{"n_layer": 10, "d_model": 192, "n_head": 4, "n_kv_head": 4, "head_dim": 32, "d_mlp": 384, "vocab_size": 512, "activation": "squared_relu", "norm": "rmsnorm", "norm_place": "pre", "norm_eps": 1e-05, "positions": "rope", "rope_base": 10000.0, "rope_fraction": 0.75, "qk_norm": true, "attn_scale": 0.124, "bias": "none", "tie_embeddings": false, "parallel_block": false, "extras": ["some layers without attention", "gated attention", "value embeddings", "an embedding shortcut", "capped logits"], "init": "normal", "init_std_qkv": 0.0426, "init_std_o": 0.0426, "init_std_up": 0.0426, "init_std_down": 0.0, "optimizer": "muon_variant", "lr": 0.0135, "lr_mult_down": 2.0, "beta1": 0.95, "lr_head": 0.00935, "warmup_steps": 0, "schedule": "cos", "final_lr_fraction": 0.1, "batch_tokens": 16384, "seq_len": 1024, "doc_mask": true, "train_tokens": 112300000, "steps": 6855, "dataset": "wikipedia_en"}
Each number is 128 + 24 x the weight over its row's rms, rounded and kept within 0 to 255. Layers, rows and columns count from 0. Numbers have three digits each. The size before them is the row's rms in percent of the matrix's.

# down: layer 2 MLP down (transposed), 384x192, rms 0.251, rows 190-221, columns 0-95
# up: layer 2 MLP up, 384x192, rms 0.255, rows 191-222, columns 0-95
down190 112:108141138120149153112159098127163137101147100145183124092163166136145113136115143132147127128120152105133105154144095111083109113097096139132111109148125100121126117112117105122134100107109089089152153186110127107106156142139103132161150159128118138141094143147143160119098128125152179079
up191 103:076061102115162112101086112109105067106127125132116097135104099148124158148141133135138128076160129141106112160188139142124113158102148183116125148120136137089116150150147137113098132095076097154095113126111136117129128114147114129134160140141152092140191117106152102142109103075156151115
down191 097:118134116164132144077064091112118117163142156153076157121090123138124111117113125123142148144196120156120134138117126104120155108156120097121125118108140108064087101153120153110090110159096105172169103121153120121158132179143132146073171151147176123156099191127154137105146127142128119101
up192 097:132101148127147118085150120121164141149126145118095123123125152145119149167076113150081128099123112137143138122164147113113133128140162182151124160124144123113118120120124102144157132134110074152170110125127137133125127101110153143130083175135118111155130123126098116145140146164155136124
down192 101:170146118115124136102129142103127109117151089138093128115097138111142114149150132138187103170106152124092119127121141136145148118137160107152169104110160139151087078123134145163144097130161154126133124096129111108159102175144128086159124127140111117159143123121146113127142147130145109143
up193 095:122141139115124145148148073170112154134125146122160121131132148120160091162156084149101126133048142138128064146142127175153139135101146165120128115139108143143162115089155103132112138132112128163073132118164126115136103135145111157122156123107123156105147107100133117116133142166077131148
down193 104:112093129105095142117155146108126097130109103168046129116139105160133133125141111116175098114145103135136141142133151163141150123145101089096134085116113092138093095100116164161118170164112157119123121173130134088125093149147137126112169156115127098140109130139140110109131104147094093174
up194 102:128151104127112129148125123127146133134087130117097104141108153151133118125145138138150091108139073137110162131118114185095139122152140076178107145119125158137116151125104084146127084121092107104107122123121136109136141160126162082087102103058121163141122114106189142171151133110119124118
down194 100:150111109135124146112122148137128155112147123107126158148112173136165108167131130075129130145153117117115138154150152068137130080149105153121105143137104127110149101101153102131072128098169115173131166115132143106124155104105098171148091183136150151139131130170159096136126113136131116124
up195 091:144151110173122178072122150138122141095147162113124147122125074096119138076164126119155128145120138146156142109106120116161108138134096122137115159106092122118122127168161190113131148150130094135144130138116127119149108119146176188154127109117105094144115136097149109124137118144160107121
down195 100:146165140125118108115151205127163110153145124107123125121091112109094132141141160100153130102130124177138147162093138114139141165088112122094151121172144148121147107166126136116155126105112116163116187115084155147167116134121116138134135123130109144112153148162129096147075118141093115075
up196 092:114103134117119149079119163114148130110100094133142135135164120138131051109117125159100112090145136137134140132121128102127082123133161109103121146171135103156143143133157106116104118141105137136118075113150141138088145105122147138106126126119166075141135124109111167123141129151141111135
down196 094:138113125162139112070123094146142140086158145111130132184181107122141114148086122122106104097176120167154132123121086167117127050118131137105111138099095121139095079095140100162137132112133076130145163135150126158128130136155132107110130151147160145163143102112125113161127165135162133124
up197 103:106137133169066097133089117126141149154119178148118105120129139132087155117151142167136136125113090136088129093172123176128121102122106102111105106121136138168111112098167098090099150080124139127124127117096156132123155143110173084138137102062135128162103086145109120136153122136108134153
down197 099:120118171114154131091139118103172114126092113127131127116105132109121096117115089098133088107107119125106092096108148111112133147117163126159099102189108105116140070120125121124099141149114152147136160115122100138152114147136123166134165132108129152123146134125156140120179116130192145127
up198 094:113135149132146157109105152137113135139137136174123129121089119119128181160119131104154170150142095152120106093126144125108107097114095107089121133142093129098142158158115120111128144103126157106090146128148140141147120150073133083099129122133140130094117093061118162085098085154120128120
down198 102:113110131135163127166092110117105139143126136174113122123183125169151100124130109151161152136170132120142107156139121149183131131136137093112107120117149171092134108140133168165139105142111116126093143095127139147143146103132130160164127150136130138126100122139186112105121119145176114147
up199 107:136122136134133148120133110137095141113120084132110117108126147146148121134134125127163168147139109115116145121118129147066096125186093125145098154158163133111140126103124159148097091155124163149129126115098137113169152126129094144147162113164152112190158109096132125100101148154156136154
down199 103:143158114178151139141141104087132125115085143129141138106104095121120126140139101121147106174137130118131104162115111143100108137145117111112123112073104133124141085121118140143090115147158148104128137113139091122116081144126143086118136090148101123117131134159112126112156093148120163141
up200 098:114124106120138121142105108158135127177157164147127152070072162159155151100109115112113132112119152136135132092112126141134130179151159090098176143110125151106136134093114103125172130141138114122159099149127143197102116135128113152146117152132120135143132160122153148173168161116112164138
down200 090:132129128139145097109127115095147169106128129119129181120138112130147097111114140134135143143155099106132082128122110125108064121118123112150112120136130148119124139135101142125143105131097141144120167123099111104146133123098099156125098100158094094152110088111125106128151119149137163112
up201 099:096098103134162148142117157145124120119142157151142138183128194159158092136102063129105147126131164121106128098126111119115158129166067142148140104158117160156120135118131119175155139102124107157140137097112107107128132129138137118132128126147100141127154159143123139137130117158119155160
down201 100:144145132159154121161120140131120101109144143103120117111119154114109121145140139102079117198072128095104099132111147099157124152093110135107151160142144152100154120147130130087090149102113136099147119140117144154137125089113154133145105121132128126110138130171085144073084117137097119144
up202 090:118133108152125090149129167119132105155128136151098117099137107124120123131108145102119093111106086124096085130094130167064114146113088150122105128129128144133107150140123168061152113158140141164172147138116136114158094161125099115085120104121194097158116067085118149118138093117138120095
down202 091:129104142149112144178119151119121130117123097132128141107082169117135148125141089068183106129103131169137128167116100116108168103106145090120138101115133108120112098131108094104138117139118172105127125130128118138160131091151149154073082126108121130172152107176143138105099127131122145090
up203 098:121079156146136143108114125169107147168111096119153081102119100131145153154078131180132130137134128151126117137143112152180076158153104111093123163115148125097103083097118152154090123119122079125165168123142128111143153097087157145129166153154117116157129121122168126121109109107101142142
down203 097:136109092089099113103125136162167087170145133170138134147160107114094108129139127144134116104112150158134123132171139091128077095085102127165114124111134174120171123154119127088154124127126107099137152130127115136083120163121160132122157120168151083147125107143183075141119117117140169131
up204 086:116111166155144129133124132147097093117120114151087130128144121132090109106148147117163148151121121156133164115151147124121072095102101119103114116065190138173089152106160152143126090126119187136117137116163156162118078148155107128127141096097148141138138107138117130110151184132114121125
down204 104:119136130124103150134159159129119143119162142120140123136080115110103107136119129163120099101117179161098139121129086098129139113129166096099123167132133111123119137134122122113180162097137177122145129159143081134076123168144142151141153136134162102162156155145207124136116150103135120143
up205 107:142169121117108177160141086124134150159113124094134100152134143127146124148132096194120144118094157089107155167103123146171116106146117123107146096124126156078130143123102107144123130115174149163113127061130104084120136084125154136141103122061164155083102099080121124122114128119135099139
down205 091:145156136173143102131111106106134124142114118122110144137102132170146133135159149134133107182154154096130139107169111119126119162098160100142135117140116171157145130125148176131125076143082112128149142143139130122086121108108101118092127083125114077148121147121114134114135129141103111108
up206 103:134116103104166110102106174108099122128078125105164128069123119153108081100143142138118132148102106100107133155127129133131153131138107128131143139125084119163098126145124108139104105097112104167102148130144131158125153162142156129135099097118134104168148146109116193147112133108161124127
down206 101:123146108149134102149121079121097083124150162137126116138081117126116146093143105152093130112161076116149166129103155091131133117115122100133136098094140086139143128109116140157137074102161117168155141122077145118155143126101108116130124143149152152136117146137145136138147141109149080130
up207 108:106141136101114116131101163139124134114149113078099153110151140138144112142125131160080144190143143144093141155114143151139151164123149115098155116135143160190147187130089112148113122093120165138146151123072128121131122134168080107139161152177123108175165134124111114147091142092150153102
down207 094:163148140100109119155108150158138141144135128144148130116104125127152167107078108133127145116173111125096119173161155133104124131135157152078158135119100124131123074135116121141131105090112100170155103114175117125141120102102148150171123049154161130141129175121117125113145099164129139148
up208 103:138125103105101143117102116119148152167156142092152093161129131100097131112076137126122139058081135111132119099112122165155126180131140146134075145114053175137132134116156174141103080124144111126092111147106098168105168118157119101149110121125130146152114119117097168130124085135123118142
down208 107:187151117132146116132108151108114081132116123183158137147110153133115105167156132100141118127126094117121152147120137115104106140145131146058125130129169119126154177162152141088152143128086125118142125098120133132082100177107125106133110093086107133141126145176137102072102150118115154066
up209 110:112169107133128113109131106051085121120162112131133130145129140164120121089101142083136098121142085140125150130134129115118128134120113149103140180071136146119118141115125142093123089113154077148090130100136108108178133136122181131102116123107157116182146131120087145118130105097121123119
down209 087:127164116116113133134103138094124136096061105088111146124132112152137118129118157090140107102106147119091118114172185117130098171168142170150135103126120121172135176131080115119140104115133141116110154127055150146163078134144127088099114168085165143142135123106136134119091150113132142149
up210 094:186153125112126136115110107109130183100160066145102079150055129157147138152161119120133184092110109111136112102082149113136101140131155125145085142135135153123153114129106149130111099103092148135140153100146122130152117091171141133078133126073110144140133126121152141122139137119164132128
down210 104:091082162119096130140121159122135132105138126131111138124102114102137117105127088136131076122119118087129100135107104109144072120166082096102145107104106167186132102147175088095140106111094153187127139146139130153128119139153108137123107106104108149100114182128151137134108122142162178127
up211 099:111154090148166101096131187138148118137150154145112150133174157133131152157148106083161126070125138123081124188122143123123099162143140146081146118101130109107102119127130094123093114121130181091143122163146153139179095120125134175132106180118118167153161096104120117134117112106090144130
down211 105:136117136121113124119129068153121201102164105135168132126151104125110119112094127085115131144122175109144110080115086120103142129189124131125116130159165138140172126149110108161128154116118132138109099115118130125123128122199151123127168142115118185165142139130143170088140134138112155115
up212 096:123148115122118098135127090149149127083152119136157141156157135150107137097113136133154112162078146116092128178108142124166132136149139099096131118132130141148142104122149114180151141112171145156122099162152133137137174158118141110114185105114140126095159132149151163132146188129170102109
down212 112:133121189093129103112122130114110117091124160149097146138134152133147138139131137125136164143162166141127110128155148106093168154111130141165169149147144113138117137132137149116111147105118112139107104138085133147149092140085103110174136126154117137127098106135108086068135139117112117101
up213 098:111126150151172112139174148101099136136106066134154117077136113127145129130155110159131171176140144118134121141120140150150114137201112125168131136149150160126143160126158105118114156118153116137092139150130163076119117116146155126153149141109124149146130142082050156172097118121162095151
down213 107:201154119100102153134094145120120107132123202134140142136124161159134118163135147126132089137146123127142128144145143145172111111128146115118119146127119150174137087082109161120143150147083130125144150071144133123093136110125101128117164180180151114136152174118136123116158119129145097103
up214 107:151118110103143142129111148201142123131143169123113118087170140140125165164079143152134163178143088137136155145116126142104147164154109165136123105090143152099113141119119139142076100091100101121120146123139086088139136108136120106118137117114158135119102147112069131129121137140115103157
down214 092:087169103109123082121143106085141136101155125159170091121138108120145126119129168140083120128130124115145138115125131090106143088115110163144180124160081125114100131146149087147157145132117120115129163127115118209119156111157153110146112099171122165090101138120124090110147126175096116111
up215 113:161110135132135151110128151160109171136135063133116084108124154147160107166082107112113156100105144114106140121097138132101152147125147131106147124144147184118074116104115106089142097113133168099109165100134111092110093139160115140147101110122130117127163101144138114113148157126118126096
down215 085:109147125116137165114086104132206092136135129119172144074078099120124080090128143126112122146126102110154131069169112088160104139113140150153123123131158177118138128118114077108097087122083142159112137134117095132134144153115104112125135117152151103135140145124130154131122112170111171136
up216 087:152138123145098131135150108103126116121120090189119100147137145129144107159158175145125113102081138132147113141143079121159123091110133170139114141117089164122134134139125158104140125120124100156113167110161136136171142104091109149135154147053120111111139125091083132122113138075085161116
down216 101:114135132172084083137097118110131132130085138127105128138114148101145125111096138141178133134119134095111126126153169129104183105151092128067087104129157128149115102110143202113116103155107126099122140124135122128092151142128111123148107094168178116125120133108127113153168089114154146135
up217 093:179125144149112143146113129126120105148161140110146106145115127107170168168140189163159139145100155134145101131137148143124143134145094093118146130126140146177124187126159155115067164134104108110121153141149135092139128109146115128144127129143132117086124133123125101102152115102129121104
down217 094:086157111131144131118121151117117126163142115141136125115107080141170161119086122130134090097129138137157138122116130147130105135106133116121150134094148128058155098072113141130101137149145088109139110148095129140113147151108113163175162129156084133137080095152165124142138129113183134130
up218 101:148145133118121132157115078148110106169137122148119179137129132090134126089121120138117123118152167150112126134107117122134104118132084123099101129117132193102096134146125145141089143164147125090113150101137107111151077102122142094157132106103135114111117127089130076156115095171108135115
down218 108:133148119108132142145151170123124144056160085110081133099085111097108154164176141109127125114152107104121146126127140100182095103112109104164165097112147121161170105128102099147136114144135150140190106135121117110158109110102100124125146126140117074094153152157145082142092132115127148111
up219 100:071130155128107161125108134161146116130106126106155056120112068127110116125136114140179121130139076118093171123118106174134160104097143118100111162087141140131134117120109128132154169069141162150130133121098128127125097138125104114139113124113116082095140158073128139112168149149140107147
down219 100:144104178187111128141079098117146125115127121096151113173115105128110132105125157121155127105165084119091111103094122103119114120099111130092123085137158109169110125131163137140168116162164126107136144101198111132132131119126084098125127108114141140109110142093129117173116144128133133105
up220 094:102082118132136156146115172126117120156111104107120126138139076135141128140129123099098156116101089123150149126153134137135083144104155175127133141150103119093124150140079130128104108171105142127091115106084117102111084119145137106145198131115097089119109121115103115135115132108146124152
down220 101:084160107112116117105172072143133129127134135105090082113159096150092142119102154148201118093133115152140133151096155140109141119070116119126162104104094115140113154140163149167159117128115108105141127155139148146154098149095147103146082166145129144183110106071162145076121149137078143137
up221 098:143118130093135083150140143101107145135064114156093106120088116137167123093181132127094195094165117112123132094132141091126170131129131127153103126114113127129102166167127125127132145208126145094150169124125136137115120108135127120116126125137122156152132137128131176163077154105116087146
down221 101:151114142153088126130117119112169174120132142114150130137175136117134075161081159126159172106157168151126135106154121167122137108113141158177173135168127131147146151163116094093157121108107108129125122153129139115144081126120118109146164153144110123087094100129090099118127148089125147138
up222 099:115075134107081182125106130099103137140128124162155092130150141106125143131143090109116156111127105118130170151154107120122101138122159089131142078060131154104146123103103123163103135142087101112171168113117144147120143125141139104154108089149122109128119101124112099124134115157131091085